{
  "n_layer": 8,
  "d_model": 512,
  "n_head": 8,
  "n_kv_head": 8,
  "head_dim": 64,
  "d_mlp": 2048,
  "vocab_size": 32000,
  "activation": "silu",
  "norm": "rmsnorm",
  "norm_place": "peri",
  "norm_eps": 1e-05,
  "positions": "rope",
  "rope_base": 147000.0,
  "rope_fraction": 1.0,
  "qk_norm": true,
  "attn_scale": 0.164,
  "bias": "qkv",
  "tie_embeddings": false,
  "parallel_block": false,
  "extras": ["local attention windows", "value embeddings", "a smear gate", "capped logits"],
  "init": "uniform",
  "init_std_qkv": 0.0225,
  "init_std_o": 0.00562,
  "init_std_up": 0.0225,
  "init_std_down": 0.00281,
  "optimizer": "muon",
  "lr": 0.00842,
  "beta1": 0.95,
  "weight_decay": 0.0,
  "lr_head": 0.00436,
  "grad_clip": 0.5,
  "warmup_steps": 0,
  "schedule": "wsd",
  "decay_fraction": 0.588,
  "decay_shape": "linear",
  "final_lr_fraction": 0.0,
  "batch_tokens": 32768,
  "seq_len": 1024,
  "doc_mask": true,
  "train_tokens": 460900000,
  "steps": 14066,
  "dataset": "wikipedia_en"
}
Each number is 500 + 40 x the weight over its row's rms, rounded and kept within 0 to 999. Layers, rows and columns count from 0. Numbers have three digits each. The size before them is the row's rms in percent of the matrix's.

# up: layer 4 MLP up, 2048x512, rms 0.19, rows 1603-1702, columns 128-191
# down: layer 4 MLP down (transposed), 2048x512, rms 0.0477, rows 1603-1702, columns 128-191
up1603 099:474458497477486544465497430522572495505450501422511508524513504488514468511450455540484444560510494487490520496538537555500507521522425421512471552450455477506498507439463534510527481462459561
down1603 101:498536463454450552568481520452514508553494518446489535538502569501482509483545528504495439543497473480474504538479489539522491553517518422495495463543488516537460559505543470485533520484483422
up1604 102:536504491526513494535455541544520525569509553509562440532473524509523456476495582563544513459525482421525525500446517506478488539440518621564542414503434525532462476528536485471514442537564485
down1604 089:481487562497545542493488423560501542472519509542465487481465505482613487476471513413520421477507470522473508520432465490516495498441492519457496463486454482569532494480480498487487476388504489
up1605 108:460471524420532500585456471477449466545517543534564473433451489454509538458470458469504468523477501467509474494534524472516550505455584507529533543530446524438519494502477523509448508566497477
down1605 097:449506550487500562517507494494440488532472542494537385495487479474468529481519534472540473433523558559478509471500460485555534562501549452483538434486540594554480471486457476502494452518416466
up1606 102:489474551526493529514539508510503576517559454465548498461517522518523483466491447499512439465506457427528548525472558494504440527517468538430544535451434455514490505472542495527528525447539552
down1606 103:516528458482444545535479538524526508547493462525525459531516547531487576457482513446508487554446500465551494480441525525550479524513407481547495540557475520390495519474481479526491482507511492
up1607 101:564528499499523493510530472493503478459472466476561534453512479417526519486464456490426521459562499540534473456544491459500519535402577513522533446512493484467535434522484571491537529458506466
down1607 101:504509534466484465514516480530461450537496556478460526461502552526481504544562328456487426511404516475453549461485549520489408568527520456533528575460526461481420491551532471569533497571506572
up1608 110:479583514528481477440519533521456529538460526563503526467589507467529485491446506483464475519522537552571520519469519531564482513526567479480511441511572599457523467506496534535488485515495565
down1608 106:492529477445523487501519450473489482520465532512470436419432452468465527499400491514530514541514533441441517489520453479398418492471579520438522549482517383504429538546530444488522465518502457
up1609 099:457591493477518492355454491527521524429552533452482553499476517499530505440545496557493465543587589525501471455506568474555501422566512536507512534528506500446507522489439447542523541523483505
down1609 092:520487527483540528549519509509552547490495556475401543449515414463497529474438535534481499455516540481508423473446532530476484506473491499505465519523530471469554456564470461496517461520430441
up1610 109:452471559484567506509474537489445536501455500485490552511451524552539506535559505476424529524503476480539484509594473458451512488504527491482575527526478641507507484504510523530514464520472511
down1610 105:456461530538539546492391493538468529517494528462535589536535469480532434462483535531456457454474456480567497541497525508533535500543547406483538474550496466563522447480470522438525492553428533
up1611 108:459465501502519579502514522527520503493546473430557568518543559477433488507474463564520564483493513525478457477483509418456403515524456477494608535478491410510537518504460548534481529513481489
down1611 109:485506574511606456507515537485555510505525567440487572524496520478513514449488482515457566523427571499456517492516404493509501491493518441491594477551508485526544507492504464532467508490399523
up1612 086:481446518519447551485512524514521512538491439521478546592512511453474497489485489506483456447570514549522529499488487485556478538506563505436478550494441443481493532496546536465508461483501460
down1612 090:400499502524493494460517462532534475508518490535527484525484457525502559507443480498593556532540494524463483469496434421454487499507464512573527519489479440571513460502490500510505508525534555
up1613 097:520449508473544533470509517503476463505480460507446502464454480433445450555532438454535456547501454470451512448480442505448525511460478483549498522457544469492538436478513505484494546543493472
down1613 105:527512523432530472488514500496497480455506484453475448461496524502453545479479595542588541541451494466480526507527486525519530511540498463471492555456503460571467534566506481507480502389498431
up1614 087:559544582450473482484531414554553496492573471467447579451502475526510473542434535551488460511545541436495497474508501529510478522494473558483486500493514515450458465481454527389496515421475491
down1614 094:476516491533527497503457537512487519494489513500551533472510519492499547547485487541541541554450466532468404529545430461475558530404497489527508508477508489492507542493491472540591501507490552
up1615 102:493511476473495479429509456483445591540524497477474464456460443526463512421557471569549489483542525501492445547513532515454536581543480512416477466562513452473457521479425554519508547499464586
down1615 098:593526555402494507564471474526518512542522470392494553438471544464451553506559443525568443539507531432537515496563553464455437506562515438461476542497567429560448440521539440484547511492484423
up1616 110:482549521456470515493547459487529462525523489505491477428472526508557438523580534468521535503455450461489417547544519519450469447478480522437557467442529508479485456438431492488584484477530477
down1616 114:526460516444482450499482505453516492541525485591454490440474503522511508494506491481472526545498453468508502545481444479492498502553453494405471481512466544500501536470504453479440490567528528
up1617 094:505504511465440495449514513456563565532565494461489469450473494464499532539498468462444469489434582542582551494454543514421481514469476458569518457461521454478483546501505522480517501544534519
down1617 098:510587447479543412519516410550500494491425494565494480490550510494509551557460482511526513497524536535463483494519508497470422461510468484402491577524542542449528437480485435488474594565465496
up1618 085:463559523552515541531475446479486463505522474455562539531533418453449565485508513486446522535522514567454520489476474535458485466577504530447519477464507542490469499485500489479507503512464477
down1618 091:518493499483518566400524536533483451541500462513529456525470550400424508556460641508481516499420484549505459457480448501582526499515451432459470450540494383533499504470558479534521443479518468
up1619 106:461545478478513535576494496549563474503477577491477521539546529501463517488411524487460522443424543489445539479492460506501511531494422543471458516541466493491508405495500525463517470526504513
down1619 104:569491522513422495407504473472452432513513481531503502444556483455481573501507496496490465551512581510467522475541596516539472528481460431495475422531525491482523485523558505504541503482467465
up1620 103:511482531535560570488500482441503386491477443534552451487426423503487444543458550524529517557475487461490524507563541522503495530525405516405541483467502511503482539544402472455533513457481528
down1620 105:475470562470500429531471473465518444516543508438528491530507461474509498443475496463514540518457443534476502526536545466462491526555602508529533534570466449535492578544491472499464513565589513
up1621 092:532548516458550510528522492545474541577529535496471528509554557560439481465472457486535527407491538518541470546481584499456476511539445484487544526503479470490421542471460473456496459448527542
down1621 093:525473490525535455575539583462511473508473479466498558496495493447506431516506571479463478496490581434493528517451496491447502506457461576568553514509546463498601559524500533479531474570447497
up1622 095:488519517458520436552460476528456514527460492507447496516482465504435486540597539515575598512526508528463434434494469483426465516459513497518504429476403490507460506460557446482447464512478537
down1622 093:572487500478465452521520459500431490527416494545531496544560521570457440484593511449537523508541512512495542468517516506536503526549465440567442528517460461582482470564530538512477481497486527
up1623 099:458463469457501508488458562535484423476575475494511518463461541473508463544488629485490530474497528518529464526516395460443503534510529511505510532494540511529567482502487445450507501521507516
down1623 096:511469488530542459579558528597467466497538509527536443508490533465525496553440637556431509511583481585492531564528434496525511533524568503454467539515509541521520494523552494526592501502486478
up1624 095:468540513529559459449502492424431477425469475558492442540477491503486420607508553464487479459520529479526515472503540519512515498451534523523520457507425486505487502466540468503571442516518513
down1624 090:616502475446542517486431514484462494466542517434554508529470471564507531507552563550535514476555561437503556510518536508463432489552498583480444514513559473448549489509542430477551561483438523
up1625 099:509498489576514567557451540539418405478444528592524495480493511456447550473470453501519478533445449516475487514546492518464537478543509524550487528496474479512501481552473509494552531519484496
down1625 106:562488483465563450518523450523484434521401556465531535563521515639438553493479518456503474448481557490547498547474488459527480557458519449476442472524452512567463528493552406518510541546503496
up1626 101:561571496486455555534485533522464497533521518495500537500489550478520409602539546442507506521485432519472475516448521516508574553524425522462497488557428521439485518443480487523510461482503516
down1626 104:467517504540504551418506506455494467459498473423487446550486516525514490512526534456520525529580533588456517413522439559503580518452520508507504493541430542440494560543513442437523476460509505
up1627 105:572509497482500512535494568522434471500494552473495503497471542521556471506441518489524498482561520424559459521535481448515469507513563555472566493533475517505527585479490536462550463482468520
down1627 098:514552491470522460513492530484471513488503469480552532449496429516521482550478523509500470480523527528544536492510483510440518586471478531577578503534462504457547505528518492476474489502466499
up1628 097:470501535417548472522487559547512507506457524476501466531483482531532556493515500516547485483497523495510422471505506462547408498494507529499450575451442474509521435440507556517524535530552497
down1628 106:501502494571496425545501516528453444507472484497452578458443498503522536509485474543472532481481467501455443450438511498437521503471543494543543482539504470459467553481539499405488513478419572
up1629 094:522509470523526439476459442485425484465518555449555533489459422519516505460488490493522515497525446450530569542522546451443485473438532484571490474463468505554519457418512467503610545531498498
down1629 090:467542524479459525505491510525444517454481510514449425487452504524484536466527502448543447497475530477525540538462459433533464541514504528486436438428529514517482457540520491487488492483478440
up1630 112:534454483510589486491478544520537465548487410513506522479494509460523481490535559504516540465600499505466548446460520510540485502473461557457529527504523496514528518518509481509498476480488525
down1630 110:523479488504604452533522504500484474483491452454570567418465497451480553466460600549442559537539524457488524468476515481464496525495551506485500461585559440488501493595500486511470417494520531
up1631 099:560517512514538517564464513520520517486472538493474534567438499554428478460495507457446468427514494543477540474504518508447512448509507474484507536493477457504527493509519499457503496460439518
down1631 103:465466582445467494486538450502453438529537506475509451491512490487445448461481497566487511519546551544403521517475493476468509517521500526457520520560521513510465506481493475524476491556500543
up1632 097:490497453538591518552474430501508472492580557591513538591476498504513456555511423439507494534439520524506475476501432487543506523496486515503478424537506554508476456488463498448459478410491511
down1632 105:475526407493565445484488543466471574532552479528547489442513537492493541510496526508503546525482459583485545561479433539543557583468449496491557479482485494578481535494502452486517551528473549
up1633 106:488440478496480466463552507544479606503509478449500515473469515516497484454479454468494579407525503520469487465468375483473475499522550572492472540517482544481531482487502454543468488498490542
down1633 101:462537558387468512482522469507550493501430423542454463449542527441548507476566536552546379587555510488495523494493504545472502530449463442463571445465515528504445533530533529536499490429502522
up1634 113:480484498542513482523573544504527471516423452551506550556481522460533537580513629488514554467491490514554509500507508489495496529385406450515485493518513587500495523476477479507520463514453491
down1634 109:531487539487422572497526502518479519499553449513485493423446526541505548503478590489449526474480519471404520452451517466575446472549487520487467573576457521535502490518496525450518481511497458
up1635 088:480387477517502444487445474500516497459511452525543439505622554477502523533525472506462462539486448587472513543540459526491547540529491533471552460494450443493507507481504547523502513435472490
down1635 091:476541513563499503488492535510504526453445493530486520452542534501405496491466419442432463541471552596546450488473529447477521542490523450482488527527465462543479484511469546504495462501494536
up1636 095:510493504529534494476418553534473443490506494531531490515530495536466511474462481549505576554465488482523556502509591489517490525508529512462571508507464469542550497498482566446549441436498555
down1636 095:499452452476541473465514500541485489543438428527484526446542493422526500467496533497529497555491534498469391497503501477461561483565527534520504579447477431466516499502523509482528525484500474
up1637 099:496480418483486502490550469486479524485473549489511491424519453481465463507426504525490484432535600508487520490535538526468505499479547509529460492444493480507554506503483445468578493490520522
down1637 096:527523502527536443538508551475503482449508445517470591526493464458503465495471413469437514538507484528462505455461474474472554530525484495482491500433536412491484536544484481469469452523432507
up1638 098:502538451521526532487509500436500515523530508541551558443549461447528535430468458473521429544468476544379567460463535508493464498517455514494471478416494467492489511472530469489479394459508469
down1638 106:558472551494556484474483494506546446494556551476459458537578421536477517497516547523539569502541465452473551562534465569493491579520453468463439488508529411488462493543492483481460527568450464
up1639 096:490421460494470509537481520519479499473506635456486493512455488468491543510504529506486575561459430478474463461512544480447446503441471484531503385441517488554504507429522471530469462513558539
down1639 095:544545519411618517556558444472472516560506487495501495549557483564520480460505488564473511518584552471513466512467542479515501427492570461476521533526521486440421498496524489526469516519493535
up1640 089:520457479509524411503456488515538518504516463476523475476452379534445528509501534566558493527564471555585410441542490534493486474547482427585512515494563514531505513434438441470458492516545510
down1640 088:481469533512520504448516481525533447510432500548558498639514537449529426539578521523457567436485482502498597503518467476480509536468457519530483515491554508496453559505565560556481526498413547
up1641 101:571533507466541473469524583540522410554496497503457535528472477421541466548580542458569419466444505473506473488526508494497498537500441586534471493463548484485499519460497540490475560530461573
down1641 105:460523521468506473509548488468445476474480490489513518460501470449480530503537690491463522544530509520419417504486482538480494513463520514488483543472462475550535477502495465455541540496515508
up1642 096:440511519454534450547575444504524472521538511504468500584524528462446525504463539461555563508525500544523549463435494517521515489485475483482520476501499499536439485473577441505528463508534488
down1642 094:452549457530480497529426538424494535476481469468535481446554428597504432488510561498438526441478499517491565429470433578487502403574429455561418428461470460456525533483473554449473552481499551
up1643 092:443487469492489551510512494453523516562485576557489446447466516478508551477477498534533462505539435511556518490518465481593490452555449514500426519415512439545467485477484536532527436488486521
down1643 095:526509491560502550547510553525527545526475514510384484509511444478470493594506450470470406483472511458493522471492505468481469513491462570505529576494416549434505469536494479566501470418532455
up1644 106:536546451471484489499456521500513536545493518470530492450489466420550524534482523453512477367490503498507499456506469590476501468535523445542482443476472461531561524499471504460438535563537473
down1644 106:358561502476495497533458449586497483481402525487463544523503464537474545469541523544535496476520520467576519511503582449477534525490490535526471513532488554505495540464523509487508521512531470
up1645 106:464495501449525540530525468442500544477519546479427494454520424494486513489515457483479404536491543542580520486536460487466408506541521464501535414470503535535508491461423515432505483502490506
down1645 097:471463535486524507486521515498521460405539576425488519506489550481467497462519483458422432613541486425548462494526436524448479564567511461485545521505459422466495562450418551514457536588474551
up1646 089:466514454484487463550419483460479504507553539569466436496502484516506522591534529500537445458504469565455461528612504559519495561589489566511507526428454507511611466503444476527533526461467411
down1646 099:490501460430567506490525533526433515547496401538493547552548584454534540539550595512514468447470480507491464432488423496448526512532517516490511484573489544511637484501515475514544502461519560
up1647 105:528484519492463465439597560493519514481554500505505495551519547549476543454479504519549498468490506541522471568516456569549576566585499510510498475537432461485532499477502510507538546574537457
down1647 099:457576528475478545504592500489466415494527526471459483448551536499533505566550573499529527454507515555474527572519522477486456544521543496612454502463509547498485521475541457507486552517416507
up1648 107:463444499561599505440464602475474524515493591454463455528582492507506437532573477531478519508421443415554503582433486488494491554498453459543502458485512425514447511528585516497498503500493550
down1648 110:491471460460522496476479530484480504495475508458523457526551453469484482454551524560459497462476609491459491511523540480525483506559516471560523526505497502466422432502550526557488475551552465
up1649 090:470478459515525483422468453460448548463571530446454519463500502497552446511527511451599445495508515504528559472481504558399490465512525469484502456547524533482451512431542511471509487520542448
down1649 091:516550496489506540470447555496535518534467426494588530497534496508505565515455551553424532477515483488538488482525511527471499499467451539507497521523529502514468557482509511512467503442508472
up1650 098:413527436484504514572460482479451473510413508489506524510446467467544429553508504508523512489501519542499539516463503489523465503580503472504429457520510454533504480436537534506468426482510498
down1650 101:490534489584466560512565537514521467548498469474488494513472477559429488494504464529505515491484458467485603512556522512440486505474488530492488517494498476401537522491460425468576530523459512
up1651 100:541523470560493500524479452475486507531515453442500468509589519568512496441512479497530501503523510511517427514544501524497495496531488534515509514527515511475521538540466523438487535498499510
down1651 100:540471522469531500423489453536543511523530505474492523448475422499453507451509489539504479430537498576440558496509479516496461504580454530506522512511501532542475543547455450439527533473475537
up1652 095:515534483548523482451460500568536426454441529478470441491515529513406469441496492493546560481479491531470510542455568459510530486510457491488475500492490531549487464467491544479582411449453512
down1652 097:490515549422473463514505507425487551514532514543566495473451509562476576482501467513384461544541518509500483550529512568505509515456461556536532502541545461441471497431491502486468486432519482
up1653 098:528435504491517478502457487519427479587489523521492500496465536518490558461498481483498468457483551495534559456474522501504495544445480508489555540562452528440568563505491504593492502494426504
down1653 097:493491427472490473498432470546428469456531507516511472538537496576528423592471529473575555504556451490563479475492391483549522491505559455493500540447487511547518522461473530472505509478535418
up1654 099:478505536523565588530619445395501561507539515506486492519556565508489431517529486527492441505536478540466417481486463480512462519476535527508560511525583566409515515523467580503483414510456466
down1654 095:464544489469511501505555482485547444526498511507468481497451502526528566439494522512493464447520452485560510475517529497507518530551491488507560528485474445555500544573524456579517486504510501
up1655 090:491466576534538458500491460479497505451452556585537542521512508457572423507534488522532573486500485569460577445532476497464544445502483469444525582435503468527534502528457485534556521468468479
down1655 099:491463540568541499537504451599496521401514543614500468537487456476447473499499527547519477387542486477466508513502514534443483499530539486476503499492532485483500477483471511476475552559424476
up1656 092:497445479579563459529464488449505533544540485527526489521460465465528552594478517480537468496502516481584463472524429458514454487481493543515568572419478444538525550462544493505481489519551554
down1656 092:439521481465543468579571414458429549462470456505445480475495442466484494438464553562485422501504512508538486498488505494430477469545516497432522489522491441498483452473517497597557482471487463
up1657 104:525521475531550461537455447523479517506429525510488597468483559465506495445492479476485518512510539536485524449516558509481445429526474499534509536448496450532455520501522520515541467510522476
down1657 103:522504550445553475548470485506525520491477544476453571470501512568512518410440488524451497464591516530539535471535529404443480500488521469561477492490520449513494512544510447538506488516526453
up1658 094:472454520573541430474501566492527466451482520532451555441510444469465503577378466482458536480497543628508508494513475547509485488545472575546505509467489465537560481474505485495529534469483432
down1658 095:456516521465485510554530557496444505517511504451548483560502495512500499492512498485478508534510548496527511508527485482528461452493430452559496501516512490499486452501478548561420549414536528
up1659 097:500429511482517508498547496563543432461515475496479481518425548487511492520445530462510549538416527434568441425605511491584566500458540474453529487548465548449525497572467580478445496486538501
down1659 099:487489535477541474512531492475573570462530588483586508524526445480525535534504574489513493472521477433555569567497545535394487553511527489406489468525474590476446480506566482422500511549449514
up1660 093:529456463480495499422520471530546455544486500489478497458518538578449523447501447445555550508500467555456539522466464469477520569440474544499488485553577435564480454517460579491513510527484536
down1660 091:512494545508520548471488475537539467513474512515484514614487459482561512452438546516480489456519585517459560468512459481485491513481571494504497519485447572496547493467454548473454469520483503
up1661 095:497493459473484463539403468519452500574460492520527498460426531516543520496488536498474484497572538513523452478424569497545439543491508504435422549511537482443475542399560461470442529490507471
down1661 093:542451491520518472508558462572539507490520492533497478542517495499537433461504474453515591482450489582470560536478433536528446488513480470518500481510447528546452469548517515491463485410598548
up1662 096:501492526481482490406456575451551480530496506496468472532431552500518521419551519499627525504500479556487491510450455500558470443445568465589476548479462511432513493559511549496526485512559469
down1662 090:497488525433518539499486432495515527496499539452454488549518436517487471482557435429533436517517533518497467504554553483520486499547497496552540508488561495472514500584453512554465491486416537
up1663 116:512413487481459470532479458482500495462484470468466456487610437472482460521428511519460492542502496508478527528552537583577455500554500466523587472515550447486550525438584495514482469503510505
down1663 102:513518461404501501512508426518561429549541469564530505472592475386532530451524430511459445541495427546484538591495549539466492531478524421511543581541453468493475461487533452481559527496472488
up1664 089:536533508487593558551530474463566470519510515514430537557462503451442529542483550512490461569508486475474533547529457536526444490449565477565498521442515459544489512433429552507455561480536512
down1664 091:414474475569502447443514502517500509552512510457547519483552571500542498453524406510482537454510488465493508524554519496532482475498477492494477520505454580528466553538498509441547505558503532
up1665 088:489454472492536558486472546563467548447458506519498461525447489544516539519480481471567508534479481508420483472518496534540618420554461575440495531489488521549438517551493521426501502491522556
down1665 091:511591495481531481557494508482522516555535561490515447506500576487543564516524488481501546533460531558527528475405505508522437496506533464530495495507518493541503503416502440522454428503590449
up1666 102:538558526500464445533482521488465481487478536646445520465479441428472558563429484484507445430526523421509559541522476524491541428453561444425525521456540567457547473447460486500481519530526532
down1666 112:470552539487512570528496460445528469510502480500501505511460496454515425565530405466545582487523441448463520506475579447471472530522468508515441490541477403558508531468576520470533542476474500
up1667 116:443533501487535527424513526503512465461478477471464502567499555515458503522416521506520495511434507450545520472516561443552496526562466546558466526532536474433455513420445541419531485526467440
down1667 121:520499551433518498473518494529525414428420519493441505474492493513480406466502615539476455519529539453527549474456493512502498520515456521518514530509505467503472537530452474484501480580495522
up1668 104:449438491521488511553510478482515557475564427544448523491529421485540484494545522518467533462488473465518504459544485442485468505497542514555537450500451553510491481515507460515568528599537548
down1668 096:496476510515513487503549532518525475435465504474455462502547507478516506479491530489478494545537491488459492519513535467508547450512588457502487550498447453538570531542524478403513478439465469
up1669 104:632473498426539516501541526464511495573459521518554529490532486526465525504464508562534554541496512485491511544597537484472486456515534507447502476506510483482462502525406484465466466520477520
down1669 098:464507566528454457446446499575523475497461522493506524458420533512502545598484503598539454505581509466419667556579495516490483507460504490537483536518559467467459495599435478544483465501450489
up1670 107:546535551487507545476483454468466495474492486456578545529479543508497547560685451548549502485494416498514530480483440454513503534478535486558517463490433528468535499461462525500517475472511461
down1670 106:508514516485593465509404433486473504420455485523559530519414528498548522520574445547527534477473451426572544495511584485536439616496511450509472503526453468583509591491516504502476507519460540
up1671 093:463527485479447477529493482544488448581538511501493463479525461501490476481510466453487543580510557521473449538486494472480459525521508521479496479547469539575481477467477570496554521392507439
down1671 099:457457522523494477511527489465554548484473547496413606497462530491493489400477533439479448499541558461562441423515489550510493532475488519568452475481459434604508463493438485490552465460494442
up1672 101:499518543484511399538519432486482524456457434474511440495473561502518562526540491496470522511489468528467383493417482556570583520547556541440485504450572553432456529552523401499429545489504450
down1672 094:415490587487484512522563464481514536504484477582460488499491546498490582521506489549593401468490488512462488463452509415492485498450488505503455514468565457519465485452510452519508500489554516
up1673 106:480566446520445480503508498458495459588441550515476561515468474545536504438540479538486427492456469496494488474535508480463483454505500528436527520507466558463564500524484489486446480508473538
down1673 111:472422484526474438496450466481498461482605476475483499513524530511545505461507476542465505513518447540479551509434452539442428504521500442529473477479395564446500446565503456529521562489446550
up1674 096:583549467462554461485543513479521494487542521454465457469483547559427517474511423461501498513508485496457481557504455549454437526514508546511573500446529544489480587414489530499443437496468550
down1674 097:458449492487521485430498587532480492618516533440511526472490388462459478443537452467424487467522569535441448494490553504475452509514482472340451515530474449571441486545527483485522520500528460
up1675 095:466487476560557465454445520517544566563513539459532505531564554576441505463477491519536480574499433478527543524500468499470491419536505514584483492466516530477481464476477516483499429437378410
down1675 096:557545385476455458497512502510557518570462503465506529547430455451515507523550471460521538521498481541550448585523513494469509467510482469513518462542529523434429511531530564584493506543535456
up1676 101:471512546544427508541555450533496497531532531516540502537456511436514512495548492511551462534508543434506508523469513515510462476457529587506568485453413542551461491562515549499479547488511553
down1676 107:527608493512505444498531482505493527435516457517510424492479489490397477482409579469413569512463552522531560484536498404465403476466526504581476533517540540488446552440520438493472473513505524
up1677 100:556460503469510463456450473470514423473490450488516543554488444515449512507432445553536514463476362506540473551455549502559455556505534511518580438469462498538525459457550479609509498498519507
down1677 106:523553540413554443478433489496499490514461536472532550450466441508502536487483384519573567517481504470532494564478463470476513453452443472478553512556434543512499517488614481474510543480568472
up1678 100:456489456551486485500510541498528464497436533445570473498563493489461531476489420532469470575529523543469521516533493584473413494495396516470382471524452533553462444595525506471600476525497560
down1678 106:534532508472476461504515459552504564470475534509491490496415452489476496503467486463473422451402496530511538509493549520475512508485500433503480473489493516414507511520532467532550524516415502
up1679 091:488502441521523491468469434428478479468421506496461476497539500493409522450510505493465506528499522507507488484498443510504536465514571429496504448510453460513446533446481454459534514501475479
down1679 084:497550481478494469535543495557471567546532457545567512516473522530439443549509527515495521537524485551559508609533548422487574499533448509513484511442562421490492497458502506503475506420485516
up1680 100:538508518593525518500531556540518418509510534574540551486551511598462515471511514480533452508476534518475505411517459500518570585509514541526469541485473459493529525452515473537565470459415497
down1680 109:503498498519483579554538498472472556508517518530537484541502503503544555457481524515465518470556602466561520438486480466483492459468484488552500546539467458553451507554493438531530542543561481
up1681 103:551519484469492494520561539498498513502431516507476496509506480488537482538484481541510508453548484504517504520526537506506541499420388463527528509505487500502560478521438541458522517546542454
down1681 116:545438553511460503474466462549536491511536478479491501486509459471557493467516168476520526463488470548458495521503474475459474551452553496421497519518507524433471540497497474544559458516410500
up1682 115:569536481503483445503507479582543549512516483489531440508517456561489537517495488471520559484544515503563463475541554529487463404445458480477557429477510492526546555477550524485513485489510504
down1682 109:496442507473586526464437503484466569475477491485484403497448498529550496463496530508516573465487566503553503416421491472547482426465487549464542574530451497516504505493513492375528461564493520
up1683 103:572456435552570478569473429489553516541507449471532486527492516500425422518582469524497538456524459477422503519508500528532570517468475520536547506515459466518476427542527553492493483605521476
down1683 103:495561486520460542508483518499509515493505474467520498448474519491495557461519548543476571494460453531535451472433498472480492527510512489428553491539482447466514357556482564518495511516549407
up1684 098:545539506518479548518509597475393512536458537489500498522534499505573518526530487500576552468480531491482461529533489556532451536495429514487469499450551608494456461503558424476557512428502472
down1684 100:504439538516477514483489511454518486574523489455526537476482489523446484477525483521493534528477531541439457484458506515557598456462532486431490472470459535506430533484398438473459514503414531
up1685 105:438458472519457453545521520467517504514476502539456514463531477509506463510487481515490504499511549465508478524483538465521539459444504474516624624439451556440580504453486482484537535471483457
down1685 109:489534502474483414510482526527502559567460455462524483461507502459514527512491455514509442470561550574420496528549542493489434488508500402561601521549525450421420527449538402468473499496450447
up1686 102:521500517569537514595516530481416512506542518558527518448511571472494506492457469555500506509467446492471522489551550470500447471492524517504469557486516493541568507487516476561528516440472511
down1686 101:474497538453530500572453451452440521535493532488496539527513447509523505586558476382509497468477637544540524527471502471484516518525569570519503487517440518523465506492483499506494497537438510
up1687 095:552440444507519573545553556489492494605540582457566482530571482528516443511507552454498453472463491560497431534491484468466505427415505484518410480506442507451451485467563545534403548466485535
down1687 097:415483515546464493480575489542518483467473489502492513541466545530510487489518522545481471500533476491520530470500498532487437538489527522475563539574551475471470522491478494538539469424467461
up1688 105:594543483513485496541479534502545464479454502486522479558442530456545447490532484564509581475487452521480477486457479539491474420522541484554481516495558511481446564505472400478476482454471480
down1688 109:489536507515509579483578524549452487561536531470603466498532426473524516565488518541454440496514487447497555551443479536438510556501422442443501511526529490526470556563454445553510460452488527
up1689 117:542496465449559470489471527465507582518442452526543495436420501544519507534462496517511479573514448494419454473506517411500489504567536507481502447494491517461461549541476500463473477525514594
down1689 110:525508477501523498544512531536512570508462517466532483475450473516505486540480563576542518470467475513571540491561428465511479558502514507482524446534504493468523535526492486499489481514516575
up1690 103:486492548487520540565516506506525482479542475540491526472608514452495515500529483523472510549481520545567480522556505510480537547508500494481532535484502482487497483523514526496536477479455528
down1690 104:467477555481450497471529409523549467475506491551581517482529504442497507518485562477520471494521498522525481563553440458494520483538513477428493479511585382523456479554485547539493539507520520
up1691 098:566513516469529562470432433559495529533542503395467535531468473480480496514458497528463509544461410509459489497503562500513529485492506493501467500502423527507573514482490560444503520527429404
down1691 112:475486537465562534431448498599500521527502521430480530520501550397459565488548507524525534470599588488455516458462460520524509518481507508528536440496459516563495530520609414513525509517477483
up1692 089:546500521489478541467572452511491529532528514454495561504491488445538454493477471479540515521473532473485576493450436480458551542505604515474454507568469549432529526472375502448552474508530481
down1692 097:504504454384587522517500493496555493546428551544541535485557461529535470529428546511408407545538532512500529481467507481443491449514445494555525499440525464527473472479495503494474506524491513
up1693 119:530522525517528433440508523472583467526487484448529535506505507461477478552466503582502453480505507407549454533436575481485526512509478472574559520495494529498487484486507471453510574535514517
down1693 110:509431498451511584512505390509494464523460491514545477497521504473474492557553611499500458536513503445477472499480528517527537539526453473577492505553479549472502490566487407507533546521483534
up1694 104:454441483468538466573546442470550470561430527525527458497461497497497393505479469447514505572511467485474440490478580498448511437547540464464490447532484450507487490413505450497490468505522513
down1694 108:415609586504506496525515494513527558502526504497539548450546529478519541558455470481469554520558548464462524490529500504427500522470510538503480497512452526504402483509485474529508475469564539
up1695 090:544525544485440476503539538497473464501508577486464507471506482504475523525510562513522425441549542539549428402462503557544503536497486460597426465463491546465498542555527555523547436508548460
down1695 090:442469550557487482516458449444473489547499540542504538496538543500502586519513537517474551551499512437544451451498546532459471547503468606503397513516508500512458546492462505516530518526495517
up1696 098:494480531529478503485565479461462482557436490484497479439450512546516590529477575487426506523480454558522462568498515476457535455522476508498523502504455571555508534441505622439494497487465537
down1696 097:443506539539457481517504552525523524482514506475595496523504535442529498426451523606478477449500454482535512501431449499463531512569483493593502475524477480414509479463476486471467444431432538
up1697 099:541497576536501459593476518508458480494515458560501555484503506488494479548608520499502489432504502531464486534486435490490479547551541500505441451447544486548571500510486545537431532464520466
down1697 095:538572492433400521600504476505395441541436394505480500467544480485518500517532558490486512481497507452559536448504495486493452496525533542518527439531526521431490609434452455506522534549451483
up1698 116:474464524478539452491509427565482524506442444533560543536495483503488447442502512550581477514519521499543487457479568551476448507537516515496431573511470476547565528487482581502552473515474522
down1698 101:508475480452539521505468439441523537488536479546532541495470461550513486407486491518530468471469457491497488522393558537484429506564497487485506489523450435558490524533461466512514550490477495
up1699 087:587463426518500520548490469512495599455520449459476541460518504484460496543466443494524498501496431457473573500504503583450480503447501459552455425468486466531492521542452545493503519459504473
down1699 094:412520479533490490537454514452483514431435534438475526533531485517492544487500537539582484465537478464475525504525416450541529497550507480464497488501478457524425567542546464483508463468479476
up1700 098:541449529463519480520494480490501520522583495568434430541504591625576517439495505492581492526546504497482468487517463580507425502484520556513519545487439436480540472493479497409509537522534527
down1700 106:528466435448537531530469494495494470493512536482535540504578543532573507509510535526570531533494535502454452489484504613407466517501400463459509494501487498497497459544505512434550527434461480
up1701 094:489460472497527451439464442521552521565581495457513545510499493508449494531482468624534471442495567453454478509479487584553496422477403560511466509484494408438540488462537445494463463554540474
down1701 100:490457500533542461549533510481473527542517407556552519418544469445475491507567519603512460504538541490596484520440515518510527452454456429484436546538480519539459567447509515462456462485506538
up1702 087:547538535498536505484601496547463480501551499530489502532515530484435490593498472504471523498447454491439475481489427502479467432555498546539508499458482470475481512533525457511417528531477525
down1702 092:493464541476482502575532496426534413538520541476512505472533473489524493482556414549451499522540535445522541479450541396628523483520500566523459536486521520613433523583499476436568464444465551